Part of a small language model's weights: a variant of SOAP for these matrices.
Each number is 500 + 25 x the weight over its row's rms, rounded and kept within 0 to 999. Layers, rows and columns count from 0. Numbers have three digits each. The size before them is the row's rms in percent of the matrix's.

# layer 2 MLP down, 384x1536, rms 0.181, rows 350-383, columns 48-95
101:501504480477481490447504494503485477554513481497537468513473492550526481527530498493483464463498512501472474492516516497488487471459471495560454
102:514485471498546494510512475511534489530470503507481485494539450512513516496523512520511461528466512498444495501510471471473475473478468534455484
100:506513494523487483506540485520495475494486490457500481493479489537556513502494537516493491487508482489491516538549480524488527471499518466531488
100:471474440500491519524511500470507520485511479470476472520495525467505543475495502502521488525504513469490481506476491500470523429466482485509456
103:546514527506502484494540507505513483512505540456501497528508473448485507513503525484450472481478461487483511487480527528540532483485493537532507
103:479495503509460506566487485460518497535490461449507464451460483519520514520522510499492486544502532476509525528474498476510465519492499484537483
102:496519510544484529446524551494526540480477425503486507496465526520469496454487480458469487480519569484504503484523519550543508486486484485541544
102:490479516487531496501486507506543474496502507452520435534494509523520482510475468488550507487486479448500496504462480476464518518536538483484491
096:564444504513512512520513517486509508517553500527496539532517533500535481531446497489447492519501430483454499518496510506516497492491509472496535
102:484464513474512498462503517486514499529490506535521493489487490506513455481444492508471530480501461535473470480496511475496504515442525475461525
101:494500486515471533530490447481521533483494520530484478520483501499492476504497528497520502524547552442488516476465535483472458487501524536535484
102:535557482521519527497472486442505505520522480473505479459488473488509501482474512498497484499496485497461483505513487550507505501474526508516511
097:501536505525463482480506502463526511526511512444485478535495498481500469510542544498541466489524457557513479542506454542450469522499485502487508
102:521495477471534516488475514509525514487484476531533535488525464492456449534487573525534516474516525500465501502491473468505515466519476513526518
101:489502446509476470517516507507467523525512521481487497495499500501511495479512515476467523512516504478491501541499522499527522524516537548478472
098:518495470457526512455524526487532504502518481513505451488487482521514491467449477535479514511556498485473495481497579542546496523485500523493487
100:497492518512556532543472441479529533508495470470497540492453528520503493533495550525547480510488490472497508515512509517476520511496481499507496
099:477501494495495492478476534457514496524507516472486503469539562508470518474517506544510549528547512503435535459502507543508552468457491541511521
098:488506433468538509495505548478448509490460488483505504480478472517506500502512464453509525492486447498471514497471490475525472507475518477481495
101:474499470532488463541481517462532511491517503520539476503510488498508514483495496536539479472504525476537473519464517518457526500534496528530516
106:496496483489482530494555445509509505522502455511498489485502527466470474488507496517501507524507480501483476469543495463495536486464482517512525
105:497486506495479492507479534502490509534490494506531450533500465469498519509483517503454489539516507484495541465495501499501547502521494450505548
103:536563513511456482533480534506510515529519502463494493531511558437488512499531466478473510477473493521474523498476575522511508526514473518482501
101:495509525518499474481535483506513529566506464490512501455476462518479512530501513550487495523503480509494480464531536479498470542511471488521529
098:495515501473545507452553464487501565533463487528492514470532489511502498508524511509540468506492541508479545506483479508478537490526498515516486
095:500502508498491496465475496540496503507505524513490529493492516445480503479502494483503423505484499514490509474462482519496504539492477510512486
099:493477482549504488516531451522490507492520519549499506498477483497532492504542515519463520482498509494510489486509510504488470481495488509516549
103:471509480495474492508529496543469547474478455518488479534475501476508509520521522523517479509508509543518473522510514528470482518490494555513461
100:504512499518490486491493500513531512473534499491503464489515512489508506540507409480514500483467500490518519544506495515527532505514517501516512
102:487511513483467495547513507485450560499506503512501516497467512468488500535483493488504520513469489488512478502532505520494546479459510483496538
095:480463499482538527479562526504486488487503529479499509519482504507519453481487526446503530470480483492463530488477483504514537518549497503493524
100:523498443456497501553472502500484517515493494501499505463485521469500496513473538530474549493502504507458473500540553498509543524492475479541526
097:499473505526493509491497492507485516516507474491512452492481502515539466507516505511504526540514498465503486535510496514483538458502452525523486
101:484466476483494491527540528473466523508513477492490503508480492484470506532508509519510488484530526477527527488519492483502502491445528505557490